config.yaml
d_model: 224
d_mlp: 896
rope_fraction: 0.75
parallel_block: false
init_std_qkv: 0.0381
lr_head: 0.00914
warmup_steps: 24
schedule: "wsd"
batch_tokens: [65536, 131072]
doc_mask: true
Each number is 128 + 24 x the weight over its row's rms, rounded and kept within 0 to 255. Layers, rows and columns count from 0. Numbers have three digits each. The size before them is the row's rms in percent of the matrix's.

# up: layer 9 MLP up, 896x224, rms 0.17, rows 179-201, columns 56-111
# down: layer 9 MLP down (transposed), 896x224, rms 0.333, rows 179-200, columns 56-111
up179 090:123109129091165127107129113116121131115122111142148174178129119121119032114126118129095124138105157125154155139144086147110127152155139145093139124101132131132136161115
down179 090:146100146152114136126148136169105128141113124144144117100115143140141166120132135114141133155132081079110111143133149141129124134147132086145106135165101135089119121105
up180 094:133105173129082136154127084137143143143129101134109138117100132119115128174141134176136156111133127123094115127103162130119121161116122100084112139132108113180127108164
down180 095:163153113124192103119131177125088124101113129118108140140138098114122123097131119139110089117139169108117155143134134105133103117128107137146094140102122087115116151104
up181 128:113114115115137120128120110144108075150154126172107144161129143163133111129103127074108150146128123145143169161146103137145182126150107112131111141122110139137139113115
down181 111:098124131131124118144139146158104141082132148159124127149115127169153119126132147113095124158129071148137115132100125148153147148099110129126122127111128123153108079089
up182 096:118096132143114139149143126132146107131120102163181116137153123116125042083088133131118122139124123152123116138129109127114120114144111085111120166108128091146119129150
down182 098:152121097066120116123128099133165121126155106121148090107152114164145172140118126126168150146130144115108104135117148076107138140127103115154156137161120155103146130087
up183 107:140114131133184092125109127113153101087140143111119089145126143110128131095167158119137106096146116143161137101121137132142167094141077105104129103141115114144130067100
down183 102:168098130112114115103107143160121077115150079146138140138141075105140095137124119124120131135121153132105116139129104089101099152134136169113131148079094144131117134126
up184 105:102149119106122138118148135135092135123144128121115149122132153134142104138140120108097126140154141091071143113134154160155131082138149100163117115151094104157114101139
down184 108:095121123072118119158149143129105103126096155143161144084129150127092128127150112163186088166151146141144076096106142144093159069097162093148154125128132137147107098144
up185 111:173131118133112101130120129108115130163151119152176172151137104091108100135171126133126142134088147174163131153155106112153152093155126141123136108168140130155094116119
down185 110:113146159107145115145115109139140121123161131119143114156125123184134119153128111110157134110107122106135100134120120133134162148122166059146100099124157164131163157145
up186 105:103164106168127098126132114155109096148126104102154119135120148108144179111124102114089162126149155143165122109099123119125126110118158074097118102159137103121111168169
down186 107:104107102139103101158132101121169103149188149084112130096144143113079114125177115089122142165132113137129131175081140124150132130149089142089151086112101104189142143132
up187 095:127182093121144105135085156168114179148074129166150118136125172120163125097111120117128104184139072140136112140133163120097153084110136166125128134137139120081109160130
down187 115:162123108088135110112114173148153132152141132112151133165143104147098153161135090111133137175116096121122127128197111102114126103092123133145113137117138105112125139087
up188 099:118125143125122087101100100133101168162189104135120158091111136139114119105140085118140136161074144115132141142129117121089122158138154107125141150115131147105147091104
down188 094:089116088159150137142149098123152141098124111130137079158147150108187160137103128104119119114123126120074151124123156149125115158097119102127092090124127107137158152089
up189 108:153116094118087152132079120151132172104108144097106110095158119143141186103135130144160132130118148149160107084152135127130128123129103118117122167110129109092109105133
down189 105:129137168123125168135165125091125098104115152171119159129119102107095157160145147134170139124117115093126132116113100130108132149110151188122106111137153151159149124137
up190 110:137117187091097102110122135139146142146114145145093142129121117112135152108125104093074122075136142139180145170134144149132146122158127108135138100138097089163168125119
down190 132:113113204110093059177142145111123104135108141128123118140155075158108119132114143132110103134130139123139139153120173129170129134112140131094155087140121140179142155099
up191 100:107165113171125139123131159100131097138106111145122078119104130159125121117114110148114132134124138133107127131065117135160127127160139127073102150141162098166115107110
down191 111:174139155151118116128111130159115145157100134118091107136118129137119071137101139099138113165168127118109126152131134116132101108151150149169095144130111180146137148113
up192 099:167146146130105143088182129120126102128097131111155129095111133119136073132143151138145132120144139158148136102120149150150125122161098109147127134123127168160125111087
down192 089:115136097120104126153157144124133112124100142166136122085094114101062134114130163140128141114084095075120102150125169149142167124160160127129156120142124103098087145156
up193 088:126120151133109132146105094085135108123136191156114110123118129139105118149136131090105112117153170111123115133153120150157091124133106114116105209141170139098139136093
down193 108:120134119128139105093155177162139168142131108102158140128134154137166122126107139160144134116131112149147112127099147132114164130120157138160177105125121134150097125136
up194 101:136123168199108171116126125135092123086101095149118094092091123137118144146135124156098148134116128146120135152086132100127138109147118103146133089156116150119180146100
down194 103:142086116158115141147123129145144131129156158145144100121143147141111123122095164149174094125126154132104101101119125129103146172109130165115133132132125086153110075107
up195 101:102135130111094154121132101140107147146135128142136154107132128134098118110178145125148132163121118135144147158153125109167144149142151172147103098097102140177108163126
down195 103:168151091136134117133102145147130087116145118122127114128134101101142132144114114119172100119100182116115122108118076131133139129065079133121142120153177151106134082140
up196 105:150097096114156131138165129105154113098158102163086115120099133132152132075106152149140122167119136137093130126131110130097130149133157153129134141121207159112125148153
down196 091:121106164137098086151082132078136116129093169106110089104132064112126108162176119112139153130137102138139102096081147137139104137156125137106115094116111125140110125114
up197 099:161140129120113125143116138120114174142142163133140129075153135149124145147169130177103182123097148130145133131145142148101146145133142128140145141138110119135109134183
down197 096:105160175092156120110129124105133080105137149143122146163119156105124070109119187116128074137164103137123099150095093111180147136136121116145121157096110120159133140112
up198 107:187172177110173141146121122118152148111139123076136130106088197170125120140133150116159154102108125170158158137123087074124166126159106131134109128114137169159180076116
down198 103:151115133140102163059098160111133137194135132171136123133188118130091157128160105123147108126065151111105117108149133160137144120135127140105140132136141083115126142123
up199 095:129127106135141120083120108166119111157121136119108145141152076106139066113148146121159096090131088130151110094182163165161131161131124120143096152102111160174119103151
down199 103:133162144134116111106138156155152129122119140153133141121161068150124147145187131135119162138120192149110162151119138109086124150134139148131151118159106124109177103096
up200 100:156137136148154116158123130176104150135138144092118130100135177086168123155126105152119124100115151137117159107158151134117106140135145061148122148100124117054141131154
down200 098:082140112118143106132113143139175148131139150199094123130163140118156133110107131138157130148065144164125096133112124080129127120071112129151104125102145105185136127075
up201 091:139126149106083096148110126165113115120128163104164115095137153125121124160097057124128135171111139143158160062123146121175127152147128142117102126149144135130117118120